Part of a small language model's weights.
Architecture: RMSNorm before each block, untied embeddings, normalized queries and keys.
Each number is 128 + 24 x the weight over the matrix's rms, rounded and kept within 0 to 255. Layers, rows and columns count from 0. Numbers have three digits each.

# gate: layer 20 MLP gate, 384x192, rms 0.139, rows 222-232, columns 0-191
# up: layer 20 MLP up, 384x192, rms 0.146, rows 222-232, columns 0-191
# down: layer 20 MLP down (transposed), 384x192, rms 0.151, rows 222-232, columns 0-191
gate222:147142129123148102134112155103125146129082110101092146104154114123134148147137116120098141158109147122124131093087151107184117125148129131151140122144173133102105158112116096111121161106135095127128135109191150117157110137135146124177101108139118108201109196155127138096138118136138115140134137089140098098128092127128152120113152116145145129108134135111088152081169089148124116107143114193159105082120130130110117160094137101133145115096088130161168162130136132131126148103109132110171153093139132125096081122128118080107113132105137129119108114176143121104141110161153121112
up222:111122107129138121136088176116172123121120116156165157114084121124121088127135139151087145155152104119103142113163110143092105124157140088113103140191137133145165135116094152126135099174127165148129129105135120115115133128184148103142128164157105152161111095172137137107138117141107123089088164113087127112144142161123141140116168110105111120176143106163127117165087117137139106077140160122105146140095109182158097131127141135145148168168108138148135142156101135128150146110140117154125161126160134121158126100113108091141092128125151134152113128182149162118156132099097140083
down222:163139109083157132163140132088087104160126109154122141078126148108103133110185170130107149135128120143133146127171152153216108168155153112118083164152116111102145132089135118154093127113151132154096115147144128124168150138137160110109098145142129139126117120131132151090144121122087121157118137157113142099106094141102135115112162092128158035117129159038120124172152130102114157118138120116070127079149117148119128093120132117144128101159088131128121146192118133145115143165142101128151126149111132130102137156094124144130129132140158146170155114142127145128127145108090141176
gate223:122138100121146158128119160149109118138100159141060162173086125115132131122105146150098140140135126178169096134157162140141110124131121160106137141136139141159186171112099117133156085086118167146089135178190119117169106118112140120150149157136146108126150115152130106143141133138154093152122152117085087107110097112120142115135149069145131153103170142166074160161097109084166143148132138173145124163139087131103158140127098124097123150158143157109119135100133148128164135121123116158106099096134103130146110138112118120148098127145101107106157154099154111127138140127177118154
up223:143088114147111147166133148149123132125142154150093113133132138184053135126131090149147155127123160177173131135165109159166086163131127136125114157138133115121127120139133119165125109117098153120144153137112154169181151096104126178155103140159141074135103106161114129140126147144142137136110094101110152159109142129122142123097148111146067117127125134155115120137122120142128170111191148134155159152127139126091148134137125120119109146153182120145101166150171112060155132099126158146149111126120106169144107100097070103137102103124112133153092112107136125126144137133159116139
down223:101154090150144117153131090095149096162128140124150121149145151185138146180112153114146151128128109111116099148168184151102106142110070124140136121137093133138115083143118151129131161102107151105120132141099139097078117144119117147112139130154183132127144139108174164098139121186153154183112117168126136123138164110125139138109121121138134080117167140092096135136173106098081153165158137079099087147096118143166155101109105106149126126102155132123131118135127090093165131136127144105163132087167160154147154139164123117139095108142089105088131133136161164122054143135151098137
gate224:141116148161129160117134091098119114134164156114108123122114126107160091136135140143114094147147098172118153150094116126154163086096118150134094147142132159065112070117129126176144115096179129069087149129125149111126141135081102128116145124124156191109051166196096156139123144091138185147171087126113122146118138115126131197140134113117130105140080126125061170140171179099127108147123140153113135155148114151176106105143117158105137154109137138123130147140154164156081159113119171139122133155092121135096096130112115107093122134146128164118142161156090127110107136156137161143
up224:161108099203096150104131052140108104140118113126141112137118102160095153108128150100177109102152133114162122121118111110114167145196135165085146182145129119154129166073162122102093138117141101089137052089115161131145143126150133143098103174099184134108112182123131119129141137112149165148135153130147120118115115154131120136132116119167142090172157142181118125150120157104141160177179180100125127129132135098130116083150136095131158166157137156112149106113136145097122148143155164127128141114142123114127117174126126072154114117150139120137126101138133109115151162148099127125
down224:101143106130132141063153107119147096105124139094114142118146120075172126128142131107109127066119079141148103092127143094060112091134141146132177125077108112134119201101126168152061120104097103137146141125145081099151146116113126105142105121129159121110161134116151129102185102101089089128112159118157116153165138095158178078117106133157158136155172072126123145107131106105160110121151126114141119155169129132154147105157140085130145141124145111143097089141184096114116140115115074087162127099135101152123090117116104156116132148098104094099151169107125120141123158122124109129
gate225:132153123131119154094143158110131144088180107123163140117093088152130082097046106134139123150138120095086129135122110163147092133105152124115102186141121137119146140128155138146122154137159094134156163172159116089126142126144116062129145139108166141127161148150067117130149127110124092145094137154093080128141123117124101164147095103149137141120123140104148071147119152159092146135144163122095137117099148139102162151131132120157117112073112125167103125135128121157103123154134114117110116107149137110078134127116106147119112159122109116112113157089117139073142092132137128141
up225:116121127103122166118127072135088133110119117127165136141156116136106138136166144128091130125146150145139136101107105151121156114093134140108116112127127128108108126174116145076125114172125124103130124115112106158142139078137133123148107105083172085099142112092108139132102146138119134130109113106111155138143062153110145114137154143106134131142126154125170158102172120120142103095107103155117169123116103176125118128099124187127165121112133155094136135140109123149113113115100138130112112091117138135132118139142104158140082081134104110173151111120138114151099145100124145142
down225:140150085119102133112158155116123161146093133182142115117124131122122151166108114102129134154121130128117159158094131198109107127127155099147105128200120107133146118133155113146136137144105133111141168147103124123099118126117116092144145131112167172151112118127120104091127130145121101172092135120154175111149103081146101141149129142103134129116095081129164104120126112126124129162114111112181150101147088107158064148100128132163114141094130148130113134135107119111132114121155093150199137118108167101122140081147133117115089108150113122121133156088148145073138100129106106133
gate226:080064143140117154136116131120145118152135132149147131157132116152137087133144128144127149116105116139116117125113144128122129103145145132151153130115093089108123183091128166136154160137123111149133140114133141132112144142131134141120143164137129119126159128139109181106114149139120146128122138102114135119143098156131136147115154120124118134146134092135115118112178098132128132123128074113087128128121134161111129146120144162130129113154166145107115108097128110155140139094116117164063151095128156127113131133098113114113145092127089125139142101130118103123103130143133105112
up226:164138122113124114126098122159104144134108173103083143094108153117157135109136150130110102117135152113116124115110129163143090151171130152085094110139135131145175107155095154096112146127125142127092116138092148125132170119104151109138132088118132108109108128104175116119119112090163114129142097129088128151130161112110130101130115133155116170148140137154141142120114138139152146131086177156121154156162139121172112108151082081153108131157135190164129153164120144123150116164109129150139094145157117133151128147128138109187104135136105123123127165093127118146120103142117120114
down226:117120156089141156115119135155136114139125068084143128147097086116136146122141129091120124131082132130127133156142125118137125131118085129114149164103119146127096126138121136117134090120083139137126171142141139108132109156091133099122111115160111137113083157165122081154114139119139110170139161129107122132125144074118141127106181136078128146073117100131089168153092135089111088142142120135126152152144132133118133100105137151136133126148134157120095157105138127121149098135107133142230146124083164143111132168114113132148121137127111129101109141171111108155168127108102135117
gate227:124121128166116122158106165134139115154146118100140148141106157103090122129116109115103134132124108124138164169174111108133115129102109125110140138156103129152133153152089139123147130112145118095117124101154140105097163124091164095138132111149131115109128153128150153094096143153072107063151119111125143128135147125118129134074134146150117143141157114083136127122120153138152142122114136109166119138082144082140139124148149146125144145127110137156171152077113128100115126124090134105160134135117105115113123134169126132172107145108094159147118111125159126162115137121121156165
up227:093138117096145136154092158111131109143134135088122123112130141100123144111131159101105167109142086111143117126145088111127113131113125122104132148108131176123103171100127104130116117098133123137131124142137114179127090144100165146115175127110147140130128142137129116121145145151102126119161128120127124137164175108107144117123120141134170126117136128177133137129123116112167136131082145116132146102121153089131118145075132137149103107111104180147134163147130152110104099069175169150123137149105136158108110161127135129135144109130099143133135147136121142132112130105161167144
down227:140103096129104102116166105113156101133151137119112146122127118129144119183142136125133146124128120140167178145167115142168125138128126175137102120150124123119127119135104115129088113075158136159142129111112140170133117133127111112156119106120153154154156124094110128132135130103180124133120127129112175107148158131125180111115106124125153095154126103105146124134124099077143105108141143140149107133140176126128152114126144161105125158132128139113134138092125125146159082154152140103134169101113142146160150130110110141105157144106145128122115109129097156130108140105152118091
gate228:096130150121162114112072141148120105143108137158114105142130136135171123117151140142127127130160129101163097129117052111116131122084140160160160156167134156163153167143135049140107129109114148120139099093114122123109117116120131090164149158118099135119137078143135104182116146112093139134116102099110092138167177087119199150107147102157137134090130130110118127077160135100111103082113142186153091120092115119105129179125103155107134157146119135174131107107161093091129130179072112110138117153131176141137144163094131098124093152116103138155109125142146134126132110147096125099
up228:149117132151123124141161121100089130138139107154141119109124116158131134143151111136158152106140072134132107164077165164148117123152108101120141106166122142155160127102113160095165147131151161097117133166152122080136156107142105118123136124130079139141132105097124118189151114103139124155136112133131147118100153136126128121138125143175160133180112132144100107171091158140130100121100160105126126158100160106135179139124089139111120085135073127145163156123175133070133119165143149104142146138162131122094107145151158147143138154118113130128106130088167136118112148160165146109
down228:156189102143155123079126187129117110139150144099195132141139138143140159124125155142112127107132163084124162162181133129141105079162124086131127114121156057123091130122132115130127151121152116101152113150098137156119157156111111133106146141120129142155124158104132120119151136107153143186164079087135163135122120123137150108104104148110139156152126147144078134154117135157113128145141153088135145150189131179124133083120117148116138143134144097142142162125101122156102160118134121121067130132141099120145095099126065123121110135153123121106119102151144112118119151135179141127
gate229:168146144138104148179137119137147153101137127164160133122127173114098141134102154123129142107097116117142146137115137135127102134137135156113117093132108139127123132111110164113102149111130113111124135133137097151131136129151156107121131138143159147161149114135124122145144120130164110140113113141084143109091145137118157144121131093141089087126122122133133081132115136101175174139125117107111120122141144128088135100145158153081129137095169122107133138113130140159167149144119127121168131136094113101163121119166136094112171116161159129112131106105140121160094160145135144129
up229:077136096156119076110132139117120129116122115104133125128137104130156101118160136124118106133162125141143132127128128109148147106119121117128130142139151105148131112126112119107125125130140146123133123126140147181147145127134101123151159130128036094128118141111119126122120140111145119153136137098134143121123164147117120091132092163148141119145094129112132141139126136133128115118117138125137151129115115118159139113116093097146132135162108115130141124146143110110096130135158116152022140152154129138112149136122097150133104135116105126108116159135088122113118101116146113141
down229:162127127101128177189115119138152158126123155156149135110116133132118164124119143098147156116088117108115139135132142158117134106150144133145130102115104106093114146142147120131102113122118124128119154099094114044125115143118134132089135112108202158121131136149141137133133116131106128116108121147110122112119094110119143167138157117084119095114153125124128102122091142112111173127124126108125119122134147131105130140141137170094157136094163128122123125124125150143187161115131132105255130104088127107131119088145161119147177118132134101129137111133128134151121139155110147149
gate230:139112115101078118136147110124058114124105152146140134130135142121141156141118131087117076103142094124171122137125155125157165141148153135151107182098105125129162150143140154178128077101131136076124110106151130115134138156105123150111180151086136139106160144125122080138110121115178126135153102133140140103096162117113108110106128109158167129125125120109090114177165126122082150170173151105148158132167154136145134132116149126133118126132096133150129125133097133164129168126129132108163107157122112151100162113117109144136127133155137129192115146105087118141120123136120137127
up230:138140107146158169099139089136135134171131173151128115123201136135155092125159132106145131147146125136130119145115140139137133200110111108130131151113117154100149134108123105117164119128105107142152089155105060146171081186125102113160118146130138096188154129076123079149119116123126143114111149132151142102132107152111081144095082132148156163155137137150138154102136108144105121125168111164126177163150109127073068161091107163122129123139142148117113126137138131164147136094124128179159150116146172126117175173121098161096119116165096154140097118127082085125088154138118119135
down230:062112132126157151137139160156086120123163162102143108130134112137109131082111132127106167104138131090132108112146162142140161152104169149140122148078148106106090127151112094187103103190136122108183128108113142056146182129145139140133097101106116111169128189114158137152108151098153114082139140110146143077120065177135174120151101140109137130128093162138155109134135139096116090132162118103113157121132127127127139136157128133145122166117150100087115106103134171109109108143120099135142089111141102111089100131119100134092108126103136134141141130136140120132130125124129125149
gate231:108134087095131186111130121149087091127125160136116131135118136177140141145138106108130158131119133160138097120175181178143135140137126164094087123098125150068126111092134125149118108138111140076111032102112116094123207123121143117118136138129108162112150141160104114173149137125129121101086100090148145078102140119087154101141117119137135128134106104138126172151150144150094139131153148174132099106147117133188122114100139111119111121121148151115169139129098157110116159135120134140116095129105103176119135125147124106103121166102109115107088123112127132105127107122102153098
up231:129144047176146167171089150133119193140114097091119112145089142123137104152119132128106144141127149125147161117165111126076176122146155097136171170127171099128167123139117131138141144112147139154103167126168129162138136113087102106148115137094126125128112113137148138077130108161119135137140128103117108141190150162168142157170162157139085102116131115122135067145154138093123151114124142112149137119133110140088109158144103142102090138113098122132105138126149148077159094117122134114111098101107145154164111167119176142137166143163093116128151094124130135153095126161125137123
down231:099138155122131117073121095110135150134117118089134125085131115147141142093141095137131145102112154149114146154121114171128164125171161188119111092146140135113121127119148112190141116134111111111116142105154118101131120147097128149123138137150125145187145109150111117091138155137115109112109084131109100105107170102112130147101099104115076097136140096119125111154142111126161122155132123085145124158079140098135104106163082083146068169151070145139143169104087072139150179098134149130146117182125159144110134131163115104088145172112117177133097131131131115171139146109133097090
gate232:114135112139116126110133146132132170130123106063125137091163125126153107114092144082118174083139146137142086190098154184158151128153142110114094141142124121103109109129139111138095111133133112151109116143106147116116151085175142096141103190167135117152140145123150154166085143131118137143117141116104160160121153120128125131095103125140108127098123105154086119122163102122118137120133164087132155159128111120178135105135122135098074147108076147119148131131102115123107149168099110128106110186152135175119104138140108119138162152117111120121132158124086117133070141127141115118
up232:093140141113123128164113120118137104085169134144128156090076110103162148107132118109141156115115135156151104128154152157105113124155132111096145127129091157116127134108123120111115097140161113152118120112100126145108167092128139146120187138103143103155097145095155104126128114164175102104142154135130173139172117098145122125133109096122163075137136138151116101151128123093136094109112132144117117100168142134142144097141115152146121123112100114072158104089128153097151081143144157135126123123107099140079146132112154076126144148140124061120129136173094152131136128160127128159
down232:121126112149123151120119131121116104167136136126081090132098152106131129111115098168131082144173117117122130098112153116131151137149142148128120120114131131138142109137089120131156109107104098120128145156164125082120101131122138141170153171149126144111137115128102155150140121078156112130080125173104153103148123110130113114145125075118110124148159130138128157108168116143139155167157161138148111151076130134115112154119130097115132123138092144161102112170131153124157092136107107120127089152151177091085136131126123115125098143133144144099113096102146142147109077138106086077